{
  "hidden_act": "gelu",
  "norm_eps": 1e-05,
  "init_std_qkv": 0.0423,
  "beta2": 0.98,
  "schedule": "wsd",
  "final_lr_fraction": 0.0
}
Each number is 500 + 50 x the weight over the matrix's rms, rounded and kept within 0 to 999. Layers, rows and columns count from 0. Numbers have three digits each.

# layer 9 attention value, 128x128, rms 0.149, rows 36-63, columns 0-63
475515487451518530466498489476479515496519535564501558516493520476460534447494538458527516486502537564492562468507503516525517464456454608473493476500475444460501534485558557480458534450435549
496460458494483510539517492480508526506460484532446470462475496528480480567435504493483492501426529529501399479515422512452555478521462522463461535502519466484517554486482516493456481438462533
529534499521532473529471493556505488468520481500512444530470468429536458534498493475491515524423478532561515458489416465530468521442510401561462503454506544493532546593510488462452563490486534
563501480522493428447540560448452508460568519433415505512487579504493516482494536414441506516470472538540464428488506507518529475543482472495491502551390466406492461519476506494518572500458543
485502484535467444512516513455449516519513558532483521464529474465492503526483495503428446486529506509586504511541571523468488459462524482504474536443516541541483501452498454502526487482507512
513484548454500508534451460462449541504485519565508499547519535514430508524456481553515513466511513481469514511466525444493513475491454511445420474511480452469508581459509537540480561498471495
529482501559483489554485463514467453473441476496445459446523493496491471471508479530488513549581504444509539545501453512575488526498509525482519539489480489552531517424504431433505499593491523
471457532558408527483525450497526505502465470573476503534552524482484492456456529579467506512506503483443529509462474491514485533506467498496444466472509540468544538515486540460505484512580468
449481539620454443529551560578501492596512519454542420466512470520432499505475472386508504438486574553618540490519474529479485506496518530493479508479443547547460448435418535487545434515384510
490483484517512478509495492522515474496454546456515488517516512406501507509495567519540481483518444517445585469473514458559475457580493498483476502469498527471519414460502460520538557515575492
454481497540504570426483525567444565520403529484432525546519580480585480504534455533537518587536514585397471466491531467398462520558550530457450530465516521495492490559468531514535502464579510
468448496491542435528563560548515551468501574426472590513441481490468475464522499493463468511489516495513564429491567509469456451524443467434476527517488481507464495532463483496530491502497505
525508502548539519524501517514474426471570519459498500474484493498538479491500481489451513495438486472557563563497457432508522466545508465508532577547524552465455512528527519492508536525538465
537501525481480527515490458507504554572524465495504437511463442523506419509519472502422493485496488540482520450469519550525494588483578505477491497515484475473474447516463496552529497553519488
579400499472529530495476485530563524455495511484414527567496482570595558524493542554509474523487417548477497449515531556492531437612446488514484486636476490506460483568434530473590417532560475
520460537495506518524577510477506402530530534503512526508502453561448447472526499445517519524503454523505480550544449490645439480575441441515517427515471499515542436461486563576528513417498544
538535538504557541500502493446518489412433550472526497554497556445528476416556481472518535529465496460567502526484545487454443543440507512547488460483486499462526540459480549516499528469500509
475511467457498491515531493486533570467472521544558419509478487509499519413536474481506478484488496576544456530509546554522551485514457473501484523503508451454444492523492551483534478475475509
497449470476481501562478499451505450561522535502537545442565490505474535514446495477569483513480522481524549440561499447557575488521499500511516472491430575519585551504507504442499521456541524
513497522540474473471521545455510476515493519482547411437544481494524466487574547446514468519558484500563569426581514478568532416493475473607539481543589412523438521526485521484510512502502472
544492495505525454543449455601579473508485512544581517528572514530515378539463545501468562542478504500448443495417509490483411558467498567424481567626450484481540450441565452509494554502486579
502513519510463520550463469458510523455556488503494517525513543527505551479474572407504556484509516475510545420478472468488514573545470460546466515463531510453485538452581461530524485452521465
440571546521522508509520501539501460448494467537477449507395517489530500470394533486454497496611437562490549460473474583489480530438454468565511428532560480596409514543458454570497421561540485
528478571463485492490431519455492504509480483496484510514493495514421503487479537521523504539543491433498527492583508517473457488487545461569535486540487504449540535412553477517438528492454545
556520470488467462484495557478556571503481534447487542515475572471490477514532525543425516458513448496482468518504495548449389518478507492500502590475467520467510491456492495442520527493487527
513543485445520466476464471517481495479551477520471550494574498528450474524482526517441513516498517558527481498476486572503552494501502495488575500457447480568516511522598472526433519440518556
480452495502532528517558521520468503531490485540531496504485615553459547583476517463473457517465502549458494427528522425455514471580536493508414501509465460516564414507509518440500517511468500
526535448516454433490525531455431478545394489480504477587464419488495558510499557510471504508513455522501504422554434506508580502610514495460509476454502484534462471492548493524471523502529529
# layer 9 attention output (transposed), 128x128, rms 0.112, rows 36-63, columns 0-63
439524456524518497503456450487462486553468483487513444562481471518435503527524506504502488491526562468479537478525542525479479519543496498531468458525510495529537521491434474576501556422529559
488504535458522543505440500498483517458462399479495471537448502478521471497542491513525515460452478537454548543427459503439504494556520507441526491503507453528507451502453468503497572553505505
496538486478518481450502548507511559473498560528420459445510544476494550517515552514482454510507407482518482498540484522457524518528498575515572503496471510583493511499496514510502513566521552
456553551561481445494476594438470515566488494453467429547490467505545499505482529537431587494509503517461505508507489517458530591568486490520553498521530491506533404433422482591534494501518520
457507540523475529505501483541520510438506490485526493497475403461553480448548534483479548459511518471479491497501488489510521541426513510486531516507487479456468514480502513497474500523478513
565529465470498478509480379491419468559507441518574506556498492492466560467528472470547511412408523519535496547501511480475442491532511501510512570484522486505555506457519475459521467516527460
488437549548489513492466526502555476506506453495522515507532516410511543519497545578519495481506529456487475486516488463499504523545550515498485496492480560484495524498478520495522491477522478
521521470482467542502457454574525454532524517485503514503542508538503473488518548448563468553535529514519450502499516489526535566525481505483526475508496516506467508550520456497452480518521440
465495465492509461541439540478528485492550490535478539573407457450468571469516472450534538522492557510485543474520475518564527477449504454492546512514446457448540446489430511563511477552499574
478491559511480515472473476508478407514447486471483475498477537566480461491562473497524514490520547473506480435547471506472434503509488490548468476540564515443460478500514520522506504519510519
516549544481486461539499518528504436497469510458501539497506516560561489570497528471508466513578456553455486572458480488389488462502498496452543516479543419436488522482547505467429480514443572
471536457489509492504566432470454543539498499515444559528511468536519560491491477494442556520509480529547416535511489530475484536453544449541536495535521534483460454527521543521509513407477559
487508504442513530511543483514494555513521537478471498414523586540452590455544485513489524554382424507510478521520482498496496511448536514449461461506475532489496543462486532519454488537486517
511454487495479527495517471444526466558484541512480552536537490487456534468494477452522507498534536527550484468468450448491500451498440560467527483491484490518539418509444463463535507509536438
483546510508542507499575523446459554567554532502431455514463482555489477477480582447485542499505501547498543567425519578481481435516485507426449485488525468443454452445539513500576423502539496
451414585501488582500400600548534502529568431531470509543508513543504545526489477521497504491534460487549436485476519504493466461506534509481516507541504493560480469495504460488496567459520539
551556456512425537475507517448504517499527544440530463505516543532479508531424467507469507452383447467462495468544492583485445531496462528504523558530493519543512501471533420456457554504542536
531507466550473461524501521412462502498510538468509462529526509531557515515546492442427502466532589493538569504525491557455510510471505537473489467497529474476475486529509495546484494527430550
416460520466506511506523517546458513453511472458461478514488498485495476511520522493521510471478490521530545522497503466574497673519524530512514522514535489501560457508496500552465532490472492
517478491523532477493518448511498518530488533460483517536480522507471534494528530421484585552466542486562490508461539562517495493502434573586508473492506527504484543570445467565501460491532582
473462516497513427462490493484503507524477520528457494515547469472480455605517477488527482524434501500473484489391469518544430458518513405560534538495510498514491515452497516528512525524552478
530537493433519507437422531496438494454503512513505480470535471580487445556518472550513539510430457486541543454528529498476471493485451480502484501565488478489513510497511502525522480545530464
473522490521524531497524537404536488587455610497498496517478520556590502474545477426494490516535481433493489500495540416495448490445506489503491553492510479493477518579512540481557546498533508
497581521530467518530559423542504473524456508513498499509475448482409554553493460493464516455471415500484507472490527470456476541596475532519484605457460516509510575487461526565489515425509451
444566482499425530519517537504556461512502440490502496457504554513497529506527498429405489486446543508455529543475391528475449499489540460482524457467427524446514480445535459463571504502510547
448523485507520526555466465498523517459520453587490463471501540522510466457493521488546510492435412486577496488482507483455517467519557509487478479474506479544511513525512507462522558408430483
511487504544540504517446523493490461495494482526432576489510504519472404518476464480459502478433529558540563494454498561515503516480528499466512484448521456445543497472421480488493468502523493
506487533487455500514487526487496484467510563561496525496517476441507554472545512538504513455488565514479488523546512541433488494517489563484535489458542481474500461514476547443558489453518482
# layer 9 attention query, 128x128, rms 0.113, rows 64-85, columns 0-63
505458503521455526524477516462513487467505490487510455524475527516476515515515460513497502520501532492457542483489512490520492511489481551497489540508491473510508428460495480515500480508531506
415529453454494472470582488595507519483529445439538516419553444499466469462398506440512545471555492478466499556462452495515508523524528527528520410496545577494529533483493516503472477539480493
524489497492510496488473519534448475505514524492531423520480453522520583498525553480505502520485456516527451444535487439519480471452517517490494509497444484515496571524527474507491555480491522
482538424531364500510425620475505527395481392442641617561426554443493492494543418501478550480408387579494484530473440432442579505524568437551483483587506528533520527442437610557544410435555463
502497492501484516515474466489485492508490481544498469504459542509435548492537477545481482518437535521478509496499504508490508515503499535478506492501503528493501474486509494531518498503503503
467564469544523489516486529536514471487539510497485517520500532529534507518454483540486427456532507461532514445480558524503526531525472493506477497502516552486547470501558478477487452449494443
415525479396504515520549469511495547448482455487594480394560496500486521421459501391448710529516518575423476562438464481560528510492508582523641373487523559484481545433531519487507544620455563
444575577533519415567511420388455544426505576579493577451474381436550486464520512535487429501565554494429474574375400491421376490514518444507517503533493528604577570557357433522517497557487619
457496517359454466501593518551539529482510454512455515572434498460432545433568396359382556494524507494475458667571399489576489539582536557540335546491521491544396436518451439386500472520439437
509453330455533475515545597467477476440575500508549535400410462393451488566491596548449437411496435428554443536486493534492472517491521505566515347552507530446463537460567505582473562523511523
518544545494540391409473540491544543489516471561482461549440521537540456561513457462501545565522475588598413421446485527469515501445445488438494500529447474446456554543378521581320416481585563
538577477508498534389467512448378479559530473560413449461395549410495502436544454559517503496438488570491497416591329533560525477500548487454464550552631499483515518516573494482500427502540565
421448518429485558475494450558593395519680609492436462447519605632462513541563528437478574496426485474500541547578483395470585487463538519397531490418482378394578445497396438550571486553524453
484526573410587534505424484498463496487516387448591398495438542421462619485526609563534492482470458440445523492537521442447445417573450581480599414585484543461488452500582621511502485466423491
493483592511622466413626520494567475400516526519458390395509514578506528421457529432473588456436492492466558428518559513493586510558516378476509530457467488595558505438563473591496397449473568
462426474520489634439458514520493420536614578447515475539552503472466445587457603490430561450521455496448534436438554509463535443553544517535516486560580471394584525705457538460446443452500561
508517581540455479515407397545487464534502566506483388490575427604526523491461475547407448478534499510542407527441484593512699590575536566576503423552552563543426560424408463617444557369597403
477464550564507430602476471562496460473585473500457516491494505515509409466435553408487520496480662583431559434547493442537627534482540428628444554502665613487530516449471561471564459386532530
519482528482497570451657481516496463531484499593538532523535506508572453480493543398544370494529466509574541369487427510567399479582510563485596569555467562440482602343467472520619511507484538
557328442422358426444517533536620509533557489482502443522589534516405504417442459469530489508430532462499417541409521591460398577469465493607517552498635524503536622475521464542427517564524507
620416431594497592537408450626545537450452572606544501547535454473603480486551544475465544518402595523490395435578470487525511391519514514526426519598417442515475502523511453489502519558472458
472415346490520578479466551537358589585565427471445369512470454568425503410541357581521443362568559451424524448440451508571497509456436597510552568315503480393410502499583676546550444520536519
# layer 9 attention key, 128x128, rms 0.121, rows 64-85, columns 0-63
514516493503519495497529488563515517511561545473464490517506459484502543502487466508517461520532481559559483526479514479528499494501475483505496510503501510486495527542503500490484504499451494
458523494429523525486497481501516514470551547449519482427462503507499499478531540476505542536466509509466521499471539529465490462451474476457547514560539496504495500481500558484523485504492465
571483515407566530502417514511428545479495489500516459521403424547524537432571560558491558516467510433451508460455593538496475429382461480461578532612492404533536458432441533502530445518529474
501581516430539498480500524558477486425521574480602511638512651504484468407337561679592458505480418603482536445504472447414499531421569559546466606477532493503389455428610543647545477459488412
525504524516506494502514513512456507501496474475506511513521491498506454511507485489515524458522489474512495488520486514504476539490521496515511496494532481488526490524497546475516464516471503
545464494507508492453524486488486481497530501487532521489490474470491536496479503507489536505464509503490458487529511503490486476506496497466496486510506468543425525486508533513494512511482507
510472446482563534501413485516461512529437467491490451498487443502475584462569565487458558505470507480538475474478583489498489418468495447468542496539482451534450521460460507520524496480497463
457552487554470514529505527413495538501571528437536469517576464607419502419517393582492468431365526496429458608471566360468477520596536487525505458486451465498442440506536424614526410625418528
467578586521522522402472468377593487503426469562622476437458424484586529403434525394544508531525430525450463631576502557441565511561536482523479586433453477412485521589494461443476462543517513
477421487556553554452560668508405533366557448472550463535464495521389510460586484586421476506465433502487519584523421549503619621492568446408395474553507461489467480479587487531576594507545602
423548446564624473446448604569520490508495460563508626354546484555426496506400420527472624441544486486521479476469488564456509384519411490402368563528495455549452438497510526428397595484478514
599465413532558580363413569588457499566625498729430539345542457446429504355491543601497414505430565581418452545616555531483533569585486512501556556433491579383413532476390472479400461558540448
413649615472461538516512425451416450456588509530518512408504497537521490473540692436439432511667564490521516613519490487460533521436432547478390479454411410459461486445394454574500557503540438
540514555502475529551387487559505487517597480551503489627494443400523601524549453543433491582544494501455541448451459347470552477493509505492562508453416685546420512507495435443410474462444489
563473461441512514507496595505469429413492500653457492543608440480504562467529572537456586456501578476441496466403561507512512355510558592562541437550497424579495542394557533483480553509530536
508552505551421494459599492538363478404531607583452559566502514473467362571480603453449502499537447518507585553449453510633522468553505529399504380520546569461536449580520551498453496488511457
533504436413482544510568468433501558457542633528544445599483486572546430542490439493414478502574473508551463403549443477495548473589348615468386477528587647564515441382518546528448481470501492
516497455402536430441487553386592559502585534477482516641502564526492444551495583530588515493567639681354588491500487481471446536566484401572466443483548519506401485501406504500515512498454538
533510509420488541472600528505501449478392497651484544458491418462426564379458502539469536449522458527675578368480480453479439454515508482457497501577443581494510514508480458463582469557441517
654441502452454554463543490640556523398510557519444432650587519561385562509470448383514471497581569489527455584532411560426531622473552485508434570528421506557479500584485516512456445531493518
444397567539424512426421551530514539377537514559546374474460401362539458542571535483544503440480493476468437443548545410483465408472524531506462435490490539460438415529592478469324531478506664
543474547372611402522482574476288640556518596441522459408446466420563599446461451431506406297559589493460455434375529480506520590568567492469499463493565468538477546535498553396412576424660459